config.toml
norm = "rmsnorm"
qk_norm = true
beta2 = 0.98
decay_fraction = 0.936
dataset = "wikipedia_en"
Each number is 128 + 24 x the weight over its row's rms, rounded and kept within 0 to 255. Layers, rows and columns count from 0. Numbers have three digits each. The size before them is the row's rms in percent of the matrix's.

# layer 3 attention key, 256x256, rms 0.0761, rows 162-187, columns 0-255
106:120087117100111161155139149122145126117123133133077119093131147118134146146102110109119124156134145157151121113144108171151113136115159141154152150126088139155176156100092127135108166125136094091143102074103105134135111134085136119151131137123123105119135110137158182102139132139166158142116121090132098167091134145122134117067118134177110133155161155134136103128141117154121106137108117118150155122149153150159129177113127140133141107115137127113106154128121110167124187126150133161174110088189114081161155117082172112106171144112118104159161149112105162143189104143154120130094111115139125152160154148124149087117115104108142138094108146155153151152158150110094093104104083126102107130141152119095119103118179152143115110128150111138131097133113157117112120105126173
098:126106124111154086125134095098117162092140108129163137171107133136140118106127156132121140088155159149146136125146153120107147136109118140128093085112181106141130144102150144098097090117122155164118127161130096125125134120179161147134108116108092104121094145157125094128166125117142164168161147144127110138106126136138096144165187150143115123097130108127084128151148192122128127155158133166121126091109153135129136104110174107119157107133096152096137136141172143163127126136138104129087151103098069165076136157103143088096105139148128151099073113125109158085085177137091123107130113175118098138113166121108113123137099111128121128155081142068106136130117130158107105147142139120149119131117104118112148154160121136156126122150150128150148126108167128097141105134172122
095:148113147112125112176140153115161116156149138128098137154107141159113159115160132127131102143124150130128123129134126092069136165120126093094124116113086126151083122126090139123154155115141119081151123178105148105146071152167158103169096135103131142138082135163114145093121122180107129145148125149119126134119121129100121124118147156164083137105126112147162082117126115166113145141139125107131135093148148099177150135135174108113097119096120146122151163117155116148113168129112118145150116141145116137111126119086131116138162096159114127107104138128124159170151169112163134115117156165138131125157123138070122128174110130129132123129114154121155201139127117164067105108119108112132203124135191125103141152145130151139095101156146071119132119160118144117131138153126101
098:132111076111121119145105109147134132074162119152130175148134140126136136153101132082143123111096156161137127113136162109123151126153132176143144136124131116150142085130074110097168084088120096106117166140136156107141122177155143108173127136102093170106132143110112132166115142141140123070106154146137126106123110115147140137128149130111203142124115124132077087138122166097131155152144136111100111112116091158110136147191129094123125100090135159118176148107119100139100125101081121131105141091117072100076137126128164094147090172123157162114117126129121117108121129089118173116099137109138111101106138128113123102154129136179174149108149088132127163104131164117129133105155140137133102147143130145128139085142119143131149087166137125132129126119123131130118122154163102
097:119105108149144139120122093108143135134143102168092113095127155170152148164102122143162132144131131163143123147095130120101139102037127170112100109116160116130105132145145109091115125168117141154146122118171134129142116148146118126111132111147117148106127091122134151161101130140141132100115134124130112137121123165157123156153118192099141132137141114099118163115122148137113157144133130133127097128165079118120160121160121096093131103111157143108112154123136133122136107154123182149059176118150107092113152157144133149137115101147141167074137125130157080135076144145100099125105180106097126131079115092125129129114111146145110089149159132082154108112099113111083171142142141100154138167114111130165125081137108143138163129121093126130118089148122122075134119138078156
104:158143156065135128176117094157183124116109158127098117157132119101154100126152152106132106106147124089121166100137109130127133127154121116169084147165119146152180085122117137072156083086130130121167109135171101130130085153131156085147177131141148144114159139115125121155126139125141134128093071092088110102120160109132091104102107132141118123125095125135149136141141160144097100137131107129131174133118097134133147098156159143126148138099136099142139144178104098113106132142110139112161102140153116125156104119112110140158151152141088132139143138137093102085118095134110125109122129126111130109135127089134134107122072132085153151119107155061130123128156152108138121137136107115155097116098113141106107137147154109133119079079139121147120154120074131162155132084091135
093:138091119106124108113124120137097165143116089156111156130138111126128140150113116098104110098105157164132097112158122074140185131155171159136130173154142120103103145119105097148123151165129088111134158171132129152149126166147130167138105125125144128151055093130177127149172068177090143124127144116118160119086117146144171163156138149133129118112155169130149130119130122108145143098126144096141110109121110108134154099125150076113146095081088161103106146100101149179090141129116110129110106138147146118117139129137142146103161111128105178090121129148135128119124141096128141123124096143124122133111165168145128109180113100150163117137129131117121117115116112139145161144150177131120098107100121109128166129158141157148116087154139074123151114160161118107078141154125128
094:120143136135126106147117139125135133153155136127128108139145146148102111110081080124167097149100146141165107145125128131132151077127135180140087163100123086152093112143109163150102107130150132164122143155136118129130115148129146153091165122132155133128099108149160163148088091152133114098168125120079131106112096119142151107178150141126122100133136070144125135122086124175164190147154095148098140133143162104192136170144105078096097122099147108098137123132120138124097105157090132148138147160115124107087105144130177150160099118129131150123071170159137122157099159111122160141086139129141132137124136128138116137105105120112175160137171142154113104094081111110109120141143159109111093161106138124135129131116085129098134152137136142121129099146149144112154126144120170
096:152113145141129135090156121173161161154138144143166121157150115103144162108145135128165080132110124135122138147163128141139140137151141131153130172084116126105103097112091121093107151151138122126147104077145074150131166113125120107123152143121101138098145187158125125146132090136161124125153145111108121095149157115110170100158154141093134139097128141107118104102145097187127106087156142091132131124178112108096135141151122143162143152096102145123150129110163134098139131107149113092156110131095147122159122112139169128133169102089130120148109143108137162164160107123129132119146110133110132152154141171139118153144137162108169135101087136126119104084146114096153133096108107146189100161107149100134154106140151143135149103063138141116126132073150139090123099138095083
108:100117133123087159110146115140075160125092071142135114108156102112126113172097143112141103125132127117139096147106142132083149138117139137134127166120131135129080153132156091127131149118109154145103123121110166126095166142142119126092119136132163128138097129164129110127100131107143105118152168128084129145144075112104140144097134145102125129141140153132129151110101155065147122087103146102154103080100125125103071132108130099147097076129115136090117142050165156115148132143105132144130150161117154130180142100138121089210159114123147125106122165143172142128115120119129104134111109102134139086124136139091167132121123145120080102146122141148164122171148128180140115145141127130117112161118119093102129101165146106167121115178154152124128149119128163108127137117139150
100:105083100122160122086157141152083162118117113126138125121142134175139104107129146151144115115174134136149136105144109098130109124155148126124156160128110138157096167156137111135131146156073132155133114156150133150100098149153167126107112106115121163113064116131143118109132117109142160151128121108103119178147087107146101124137126192126148128138095139136140115134133138137133135150099129121135088096092160070123138144139160132106128151114131128077102121114137137152152128128129196157100087173112085117143134142101165168121156125149179111096087137114137130110120107131119077096139125100094131138089152139115129120134113101122145087184113111130183135109115114096163155165127114125126148147091188089167139104134140127105090104130152094126116125128151151103133099134153144
098:140117108118108119099131117140092095155115121119126080120114059169102138103092113142153113160139100153146124088108119130130136122111138091109123109139092100140105135092104175119118078108142157129146098145117087146139140149114153131147074143111130138104137094116156127121171146157150108121116119086138132145139147192086143104175094076112120172110094131128135153119089114138163137177112132150155126138107126142162152099174142125169126138127100106124156142151108135105153143141100184085118088137135140167098146120153135135124135126157155105112128126130100146116139085140135141093105127111102139147143090164148120122121130102161143102144155138164179112088084178106134104099154116144147115156144136163132142158090127095097112134113141128118121129131114092084154128129097103
105:125102140124159150129156110116120166154134083102078122088132091121113107107148104144123088101161131133154130165151132145130121095128164086116124154102129113119121104108137127140141146130168163135127128133122117075111130178139056147151112081133116167115077101106106129153095106137100141144098097160134084128125117116158139137136129163135145119116153171127113139119132110094161122117088162101085095115150126150144089140124144137156170083092150167098140105125178088097168103120123117151145126136121144109136167132136139112117185130134125132123156139114100138118128127130140133131144157105124107139131106123092120130142148068102127188113134116128107107137098120117108142152114142154129127136111133109137154079125107111125178091182147090139117145124159188116104122121153180
105:146111153144148160149114119140144176095087108098180085151152103146081133110120118144099146102139133120156122137146124142145124095154162092102140140160125094119118118127157097115096147162150175165127121160151089138115132123143121179116142080140139169130132173119137118130119138102164088111110170095133121145140097122106102100145146097162124140126125120139102135136127123115160120073119121125123133149137137101093096141106137094138126084070111155118143102113189134116151162160051140161156149128120158118134101118143124134121138107135095112148137164150129169093113126134144143142119160131123128142143125123128123125068121153090110131147118154132097120146112135135116127117103149142091118143116088108157163167138085154091166143130126129172149100098125167110113107125129200
097:135109113110146138131151128169141086137143128124117137123095147130109123094086133142113141109102118173196177143123108132129127144120121136131131122149166144167159104098127170151126111102179130112158092142170097121117139126099163142157137130164156140114107173126136117131153106144115162152116149135116137117138162163153155136141109155159120125138099151124191109147139184106173105097103121131110122143144106108153116145118125139155131119089115143142115132139113086180132074123126189120123142160150132145150094116162136107105106142102103129161130094122098120086128129113164151132126132150066164089105127075179120138127151140121127158119172132098109167122128167157130188119137126124126115112134124119105104106116144073090113147081106114126120105166130135138112175139141131
109:055145068129144162167113130105125142103133134126135153132107125111161153160131117100125098098069139096147131123176128096163107114111144121135158093101125124150103141129101146135169148102106094131114140110121140127122120152064126120139189161083123105129093117145185116109162159123104149142110140126152126149140106101111126116157137135178126137138116152149158111116142150138134127101117149092138122117143139118142162167138146145146179104131140157128133105137104114128155138127147131125133115094163172124141157116140140163111105152127149119116143089131103123146136169104119114138101121147120167092143121171079142078136128066134124137091127112140144114132155154134152183081145128134090113076164159159115128073110136138124133161118093162140119112082108152131160116128113147
099:077089139134184097136148144129095137145148106133116107153137159142146130162106146136147130155119139131205092102125160122125106090118136178176140142130151138173098108104137100137110151130165099171131124123104147100131155142124158127109117155157109112111092163164165155127130134188129103139115107149122163150125148123130109106161124093118131110118138195102058141146103096114125145107145117154131146108161101151142151154069187118121131109117134145093124123087152114143124119144120157133117147089094118111095147112115126160138133093137157151140132110170183151117136135133135120121147159113128097144109162167139125148142144114118154135158139112132138126059112116149132122095139140160137085076151141110096115141173113126117114146148106143131107105146141151126129099149153123
104:167091133130130113131118129111162099116130140120130182146112141128130140125101108118133150136103092097134145086149130147141091125114099147115102077123104162122110105131109150133163099125168104065094096101141131110218116121060155154158149125108112098156137114139158176139159164097122141107096127125122120151123154153114150094153136132098118136086124152128173147169117123172131101122156126138124137151156136130142178112134144134123132168150117099109137142134105107093126147127103129136120135129115116093164137116108159096088140163118130087135152099129122105135121084160164154157122124102121105112122113106126098063141074120155143132157157066135169129104135132105126114115135107103116099125110162176131099155116145149127103159117092156102131143147103143144104137141124106
100:100119142126149161128109116098133103132114153099163163141169145093148148110125117139121127127134114123075133142146121120157101127135072079160133073146100140145136146166068084093160097114105125089098098103104102134147127073145156130121111107119144118128143179147115154087138139128150138147119151126099151106115099097155084141097088091123140159115133116155132085161090112144081101120148141124154140111157169129127128126162080131131103142141139100161122116142091137104137104150123103138139147126133146137113125093098181094127130156103128143162150124093104100140169181109181166124161150086142148130102108120116092120157136158129140156130113125113147097096158141109155133114112126150144147094116137083098099127151157141109128140113138095115142146156087141110140154118117100
099:066145130116112108129117150087185105091108161131122127149139129096127145136133092134101129165095114112140123134158118133125130141142127079134107107114126157075143171139130101101140165133127122167094154143116123113093107142127140152113169156111157107137137184110110144131109135111074117138102089121138109127151086091149071159113157127146099142126093128125125121091117100117089156131126113090145156134188088146161167097125108155127151121124152112166117102111109136115125136143128136158142150161104132098095164109143105137105100124133127136112139148125138110134090130147105063155105133133181112181108134098120129150069112126119176129139112137103153106155123161171105147103153125138092143131113106113115094125159173165104128123160119162155136118144135131145142075152140140
098:131086173106164105105120112134124149105135120115165091150153123100098128135134097101151155103160126121133175177136140131126095122119073110115141134139124100102141168160156104171112136104116146163139149120110135140131163095178119079121081138145159148134132168065155078118125127123145124117153147130105147129136144128152115151126101108169142138104115118064169113115102112130140148125140110148118159134103144132109156168108161142160115126119121115157118141095139160179144137182135095121112097147115140213156119068124090106136157092109143108112126125114111108132122173101146103069133161147108130109107098143117118146112145118126155128173133146111127151114136133145112123132091105137110169111157091114131123160180097113118136145137124116119138101134136116121149141138168123
102:076142157150108163113089098106114148106126109137141125123125135108154143157148127125129092137114111141127149117126151129103099059122114107146102139099156123103102126152102070120129165156156143143125120159141156142114114150144168094142105102127126131096142147144140104106085127149134108125116105123123150112148130110113102149134096100090141154125131117104126155092124132148096167123163144124111142078131085131111112094162107112107095167122141127116115131071164183072142146138165118133120144135136158139156073132137095092139128147101140125119117142145107108175117089142099121104115120090091129099149098097120155195115134134150088109137106117156100074101130160107123137105130088074137128130102125089135126163134133100116100102132153133121148106158077120172152128088117103
090:162159121081123169119107139140133112141121151108106128163187152100135130090153106068131135133144122137097153162147105138133134117107097097103120134150133114093146137143157103122156137125149113173139111110101104108176112172132137146147117113110104103112154111141121119072116116139129157127103137156170121122095135114127107144114104132167100115140123112138170151155167175154158104049129140086115166101139106128119127114143124143097119162120133102142140163105135144127143111099166146107158149135158116085113137120112146148086134141132155097173134105132087090094184166137113172141140128083134148115097119173111163116130154150145121144091139149115163139103149086095121111119147122098116123089130142107101095132161113143148161119133136163181123121165111146135114162138115101
097:157126161120145135106136122148124121131130116117136118121125158117092155119121079159087122136146114151120111120116166128132189123155182095134088113125126103164133151135095132120135097108161090068140087138148109113127095122090070147143146159073102120139097119063095115121138123127124125126155168112112115142106057135118116185137095130134143160117074090127105099095088087138121138126105114134150104147144137094159130104140088169105162100161114107117118119170151154118141150117119105122098141133132108115127112099112139129074114173106145160138089096140105125110159130126166108149147134137120094181146144122153120101124148091114168145092111119134114076079118095130173123137121117105141097117153100122139114166129135126126143130117119118132139143149108136104124147106108130
112:144138164109150136117132173156132096148119130121110110085149147127149129154076160114131139132103084117161128121109123152128108133145101106116166164108094131157131127106157144110157142147115102107079095135142174116183132122130129112125099128131101116112125159117113120112159118156130120130111120111105127152119139093104162133135083102120110162118103172103170098139102113087167099089100163140140178116142142180152111104163130124161097127113127107098130105119139117120147091116147135144138123157160145117179112094088132086128162114154116063115131174110130164113152114107134110113105163136133101148093136107093137106121121173100123067170152099157127137154112166144151108096122153146093145130095165124102107140127131106109109067123116152114139155146122176138143137135110114
092:117126121131097130074141121170131137160098122088130120101114149175127133120145215110151122151137119143121135138119152144137149133137111152149163202148087073139139103106144114153123088179098155137142108107124154148132158103154156126118116124177120133126081132108114137131137128149150129112126113111122141138129133138134144130131120109097144081161139153109165139144140167113130143149112126060111127133122135097133127130124129139163153117069167102118141108109137114141114151122154111138167141116071094106153133084121143126104140135126119102130118159109130137155105119117149126136106179087149116146143170133145121145111129141128118070062121115164152132115134122120170105071129128159161096141169135154145079154113127093133160148106100144123123133081144161121119167140087148